Part of a small language model's weights: a variant of Muon for these matrices, 4944 steps.
Each number is 200 + 40 x the weight over its row's rms, rounded and kept within 0 to 999. Layers, rows and columns count from 0. The size before them is the row's rms in percent of the matrix's.

# layer 2 MLP up, 768x192, rms 0.133, rows 524-574, columns 64-127
103,279,195,130,231,205,200,196,276,250,254,231,168,204,156,177,141,305,223,196,264,202,198,186,243,161,238,251,201,221,216,226,310,227,128,158,174,163,187,245,196,189,200,211,211,205,167,220,184,241,139,198,245,236,211,203,192,187,245,233,191,144,213,188,158
088,245,136,140,202,205,150,160,252,193,184,250,219,159,176,247,211,265,221,198,198,251,186,138,225,210,148,200,151,143,154,167,179,148,139,242,236,228,220,229,148,214,137,163,172,257,281,175,217,263,183,101,153,157,170,180,211,191,220,258,168,174,201,147,230
097,189,149,236,217,160,199,126,262,166,207,181,145,126,212,207,165,248,211,285,211,210,183,193,206,231,131,168,198,227,220,164,256,198,159,235,162,134,151,147,223,219,242,139,238,250,133,183,148,224,207,237,217,228,209,132,229,248,185,200,161,139,224,189,184
095,152,177,210,204,169,290,246,163,277,184,270,153,136,183,267,226,216,165,240,200,188,206,210,248,145,204,215,218,180,189,224,179,165,177,195,231,242,186,166,195,187,222,236,245,150,153,170,239,208,166,223,185,189,141,345,165,172,241,197,263,225,154,203,266
103,203,222,223,187,190,158,233,186,168,165,213,196,148,229,133,206,153,156,156,169,165,218,282,255,191,240,184,186,322,177,226,63,194,242,236,189,245,254,240,236,150,207,234,170,203,224,228,174,155,180,205,176,220,219,160,145,233,158,191,245,202,223,223,190
100,123,190,200,179,211,203,211,247,173,155,219,172,248,205,228,227,249,303,169,274,166,160,247,214,165,220,265,275,181,198,227,224,206,223,180,163,261,203,123,228,243,137,179,178,232,175,242,125,190,241,179,206,132,181,179,166,173,146,255,149,159,173,185,167
098,130,150,194,178,184,174,175,221,241,210,136,179,171,177,136,226,161,206,161,190,196,243,221,251,203,210,252,145,206,195,244,253,277,118,252,180,131,219,119,144,180,208,252,168,170,177,242,162,242,240,205,200,199,191,186,222,182,215,155,188,182,192,171,155
108,101,166,235,206,239,193,220,206,237,222,270,268,200,220,165,188,234,161,174,160,165,165,146,200,191,226,215,184,176,203,210,221,147,209,201,160,191,257,155,175,261,258,237,162,152,154,181,198,199,211,231,150,178,199,220,172,237,213,163,217,226,200,230,221
102,218,220,155,137,161,195,215,237,285,199,243,268,211,190,249,225,207,176,137,198,183,140,175,162,177,196,183,137,280,224,221,209,235,226,201,240,202,176,251,289,207,226,216,265,241,190,198,163,186,149,234,195,186,148,62,220,280,162,135,214,204,219,275,186
091,304,129,150,183,204,221,148,232,213,209,158,220,227,156,129,135,239,231,198,217,261,230,231,197,129,235,227,136,144,134,168,196,298,257,158,279,219,207,219,140,247,178,198,169,173,234,229,149,195,236,147,184,176,214,209,175,267,243,202,147,207,219,152,176
099,127,123,205,179,103,185,241,158,169,106,244,218,174,186,197,174,275,205,150,170,253,189,209,203,275,171,189,174,262,192,159,151,167,180,237,292,180,153,212,163,186,147,247,145,197,174,216,225,182,201,187,179,220,201,172,218,163,108,236,258,261,218,257,231
097,224,201,221,202,139,167,144,243,181,253,260,194,179,190,173,159,206,121,176,231,241,244,208,196,197,166,133,159,144,181,197,263,199,200,210,218,178,185,265,196,247,213,252,162,157,223,174,170,227,241,160,171,259,290,196,201,126,223,224,239,272,246,143,161
094,228,223,153,209,208,175,147,164,166,297,266,140,207,190,209,220,189,173,269,280,246,159,207,192,126,218,196,214,238,192,140,272,228,188,145,228,220,239,304,275,213,243,200,122,243,266,208,266,172,207,211,185,204,190,163,200,214,196,122,196,169,204,152,134
097,245,241,180,218,147,200,195,229,144,219,144,257,244,223,267,212,198,259,127,225,242,175,145,206,191,171,259,156,207,196,197,268,221,196,154,192,227,185,230,216,183,190,216,197,234,244,244,225,293,202,223,155,149,206,242,198,215,124,217,211,191,275,253,172
107,210,185,216,208,202,200,231,250,280,231,170,186,230,124,187,191,250,211,173,178,198,218,253,152,217,252,261,145,177,199,131,216,187,210,137,184,184,195,189,248,209,288,208,197,152,259,140,183,95,139,233,216,265,213,167,170,102,217,210,235,203,170,213,259
105,237,122,207,210,205,246,188,249,198,180,153,229,263,271,254,166,178,199,185,269,178,236,166,207,158,170,136,252,202,252,225,196,209,164,174,202,239,154,122,235,185,106,178,317,196,208,149,183,201,206,251,215,164,157,194,228,253,187,226,181,214,153,171,161
099,259,279,235,106,176,242,267,180,215,147,197,154,195,216,236,191,181,210,271,179,224,219,202,142,216,254,232,195,118,195,257,219,200,239,136,197,169,283,227,224,203,164,161,194,174,201,158,145,150,185,113,225,194,193,149,150,214,197,124,158,252,247,237,203
103,188,232,213,162,141,225,203,238,228,221,129,164,227,123,230,233,255,188,186,200,224,211,197,234,253,165,159,178,156,133,186,214,286,238,121,199,198,246,186,140,230,150,215,212,245,162,150,276,184,239,194,227,169,186,113,218,261,201,198,168,169,262,236,141
102,188,272,226,202,191,194,220,251,145,275,162,91,128,204,164,210,130,189,176,195,198,237,177,174,162,216,184,268,213,256,180,178,221,202,130,155,248,242,178,225,188,160,194,187,207,254,173,257,197,229,165,154,226,204,202,214,148,199,266,290,201,238,233,208
103,257,190,211,216,101,239,275,230,221,185,240,226,237,190,196,164,328,243,312,268,210,159,222,156,199,213,190,194,257,171,207,210,179,194,227,127,188,220,237,230,207,112,253,179,190,174,211,112,230,188,133,230,128,157,160,244,212,233,222,170,196,138,187,158
102,206,183,158,119,244,196,212,243,244,295,143,145,138,199,210,277,209,224,220,207,212,225,204,242,174,237,235,171,161,171,262,269,148,273,142,192,227,232,232,243,193,249,222,254,156,194,112,218,236,169,180,175,202,205,230,207,200,221,207,139,182,153,210,221
107,78,258,191,245,107,142,198,227,210,164,190,145,236,170,199,192,271,189,240,231,200,186,117,201,248,154,155,252,192,191,230,224,204,214,170,167,316,188,182,169,221,182,231,183,234,251,191,285,271,242,227,187,158,254,186,132,191,233,150,184,189,247,246,166
095,198,246,210,192,245,202,237,197,237,213,191,227,174,234,232,253,262,195,177,222,131,252,199,166,185,152,181,196,249,243,236,162,174,208,249,257,209,189,241,196,188,232,165,243,170,137,168,302,204,151,194,156,271,151,157,243,185,154,249,212,217,158,241,176
111,218,301,257,247,209,165,245,247,163,216,241,192,181,222,202,237,149,176,307,191,154,203,204,219,208,188,150,186,200,240,248,200,99,179,217,231,162,208,195,245,167,272,202,256,182,201,228,200,207,193,211,243,220,218,127,202,231,193,181,177,202,224,186,93
104,256,157,128,143,162,189,167,224,228,179,150,189,138,176,167,183,199,245,189,139,122,272,260,215,191,310,227,184,200,185,220,216,152,195,190,234,234,174,211,262,194,177,157,175,157,240,230,177,177,184,213,156,214,214,205,95,209,248,266,214,185,230,227,179
097,164,175,200,235,163,165,193,210,199,172,275,235,263,189,245,195,237,238,181,202,171,171,196,196,208,183,193,289,216,172,177,209,238,237,184,134,289,199,139,229,185,202,123,167,198,230,178,112,297,188,138,250,133,111,197,178,208,216,288,221,270,175,201,217
099,164,148,266,203,223,216,213,262,218,261,141,139,177,246,242,199,174,266,146,178,260,234,202,274,186,155,167,195,158,271,244,165,158,115,137,218,189,238,274,111,247,198,170,197,177,220,207,168,118,245,216,211,215,251,235,222,169,220,189,208,138,214,191,138
081,158,227,196,187,247,189,192,272,186,188,215,205,159,145,250,159,149,247,134,203,180,252,145,224,219,171,201,220,202,169,176,261,225,174,226,167,222,171,198,194,177,212,129,234,229,149,194,126,149,236,209,231,264,237,185,170,183,186,116,170,198,283,226,196
109,148,153,165,248,199,221,273,207,197,152,198,235,264,196,211,219,225,232,202,202,237,136,192,234,242,182,213,210,176,221,220,178,132,211,242,202,231,209,211,178,232,157,205,212,157,105,281,161,209,211,132,175,177,209,164,220,182,176,242,232,236,243,172,198
113,204,208,201,189,209,167,164,232,246,203,197,89,242,203,298,263,157,226,188,135,205,202,223,229,202,202,245,268,162,196,184,214,202,193,132,206,209,246,149,211,235,166,115,103,242,179,230,260,163,236,276,198,228,215,265,172,178,185,179,254,138,279,144,166
094,217,219,218,188,185,153,175,194,174,199,206,164,213,190,223,187,159,231,184,174,253,170,201,180,151,164,228,179,281,157,155,230,117,126,144,224,115,239,151,148,203,217,191,62,210,207,163,192,161,248,232,129,164,180,183,177,194,244,275,190,196,171,173,282
097,227,159,213,241,184,172,128,173,158,99,243,220,185,185,253,214,241,196,167,148,185,245,244,263,135,262,156,202,160,233,157,151,258,194,200,121,152,158,153,134,104,206,235,141,169,155,251,110,255,242,243,221,154,156,229,179,238,150,230,205,198,282,233,248
096,254,187,200,193,184,214,193,241,214,148,204,145,190,194,224,148,224,200,195,245,185,246,226,172,206,224,211,178,162,180,241,156,262,179,211,164,241,193,234,168,227,197,238,229,185,271,124,203,225,153,200,215,268,273,201,192,134,144,276,208,196,297,145,165
105,174,222,134,162,243,232,230,187,266,261,145,240,232,266,175,219,132,197,132,155,228,151,187,220,251,215,226,193,224,298,152,212,144,264,263,158,195,139,161,213,193,205,288,192,256,215,195,160,222,215,185,175,264,165,156,180,235,216,187,239,213,231,177,244
113,116,164,256,184,282,251,211,161,197,158,259,257,101,200,178,176,186,161,212,169,198,233,199,195,252,242,178,260,201,193,233,218,232,173,195,214,224,140,160,166,223,248,208,267,131,198,298,205,168,191,237,186,235,207,140,149,175,148,251,185,152,215,194,152
096,193,192,183,123,259,196,159,111,198,134,239,247,192,155,189,224,244,209,168,188,113,222,171,211,173,194,197,139,204,195,148,257,210,139,183,233,214,205,211,181,162,202,226,153,215,269,284,167,235,295,221,247,149,177,142,161,206,154,175,234,224,177,206,200
099,151,241,229,281,199,188,190,247,201,241,243,179,206,213,216,155,244,191,177,160,170,144,263,264,191,270,228,202,224,211,179,146,164,188,153,192,193,194,175,196,221,169,123,170,157,247,191,213,231,225,123,121,243,172,208,110,229,160,194,147,195,193,269,177
105,220,290,269,208,204,178,202,244,194,226,214,214,201,219,209,164,199,184,156,173,144,220,141,203,149,171,188,151,211,144,119,271,166,233,249,231,142,98,202,207,213,184,210,199,232,194,204,161,246,257,248,276,187,209,158,252,200,181,162,178,193,207,168,213
095,140,149,236,119,177,251,219,338,226,279,153,208,162,192,179,190,207,261,156,207,150,133,296,182,190,206,203,114,201,200,190,232,217,181,163,216,187,208,209,218,204,232,275,185,181,212,219,232,215,146,164,190,182,197,256,238,189,208,204,213,213,205,103,183
096,153,256,225,129,276,235,167,217,141,175,227,237,214,291,241,252,260,214,203,214,199,197,134,229,181,228,186,193,280,209,194,138,239,193,133,192,233,215,259,178,262,176,163,216,186,148,183,173,176,179,151,197,156,161,151,162,224,163,210,153,123,233,186,130
080,251,192,259,192,243,236,172,166,113,161,183,147,168,150,240,177,105,241,134,173,224,185,174,255,220,169,180,234,182,178,160,196,241,197,159,183,251,221,180,214,200,185,194,218,231,209,195,92,182,240,189,170,183,165,193,164,208,117,154,127,166,193,216,197
103,218,181,166,243,233,165,217,239,197,132,199,265,187,234,222,198,137,200,139,150,180,173,285,214,129,211,191,202,198,202,101,226,219,264,206,240,218,196,186,206,255,174,111,225,167,240,211,157,211,224,182,191,184,229,183,178,234,187,220,239,185,215,241,188
093,233,203,140,217,179,247,259,266,240,129,154,247,246,212,161,218,204,227,222,212,269,232,192,179,237,233,188,212,133,213,168,117,230,264,216,259,248,183,217,191,173,214,207,237,185,163,158,187,160,196,176,151,182,159,213,208,158,172,135,118,195,157,202,189
103,179,183,190,182,233,259,188,198,197,92,192,221,283,207,163,191,196,243,192,230,263,211,221,215,259,242,164,205,270,168,237,261,272,205,168,125,166,266,263,183,199,172,167,149,237,212,234,153,201,169,218,83,226,136,246,162,175,148,245,179,177,207,205,207
114,254,147,203,200,208,252,159,188,236,178,184,197,240,212,163,162,176,226,176,199,205,229,254,198,265,239,190,154,210,201,257,222,247,273,243,176,270,248,237,227,157,185,169,236,100,187,207,186,248,163,156,154,234,103,242,228,164,289,248,145,202,192,239,174
096,213,156,243,173,120,182,206,234,234,191,191,198,141,211,207,147,195,192,159,257,197,209,175,183,207,204,195,245,150,152,290,176,154,160,139,200,93,163,170,227,276,164,265,213,207,200,156,229,257,193,182,216,119,209,197,227,156,160,205,120,224,231,176,154
105,152,182,236,162,210,114,262,177,182,251,263,151,183,247,217,224,148,219,150,240,214,194,176,228,220,179,191,226,250,111,201,212,221,208,155,160,231,112,242,198,160,231,122,233,240,199,219,120,200,229,171,167,235,192,164,160,188,188,206,206,224,161,238,170
097,207,262,221,180,165,220,159,218,171,185,152,223,196,206,231,251,155,182,214,217,198,199,181,230,189,158,206,174,202,223,190,216,149,170,154,215,219,194,212,146,170,307,213,153,209,202,202,205,207,250,263,192,191,260,149,193,181,232,161,159,219,272,179,160
093,151,239,167,219,115,82,177,248,269,178,191,174,264,156,185,156,240,260,131,256,146,157,155,251,295,172,226,241,177,161,172,151,288,141,193,138,225,227,237,171,169,188,211,237,203,228,134,264,172,203,171,212,280,135,229,221,145,204,217,240,218,236,236,209
100,253,196,222,200,225,199,96,177,281,215,183,128,225,176,181,108,250,241,214,214,198,238,224,172,214,293,164,252,147,199,234,202,179,192,162,135,211,182,165,226,212,221,165,212,160,108,193,196,205,177,244,235,168,202,231,198,220,246,156,158,208,156,178,194
092,196,222,149,156,210,166,165,281,219,220,244,255,241,126,194,209,195,152,153,226,191,246,220,293,195,217,224,147,171,203,248,255,237,245,119,182,193,261,170,217,181,269,172,139,154,235,180,200,158,198,179,132,186,261,205,193,158,147,282,232,213,254,183,163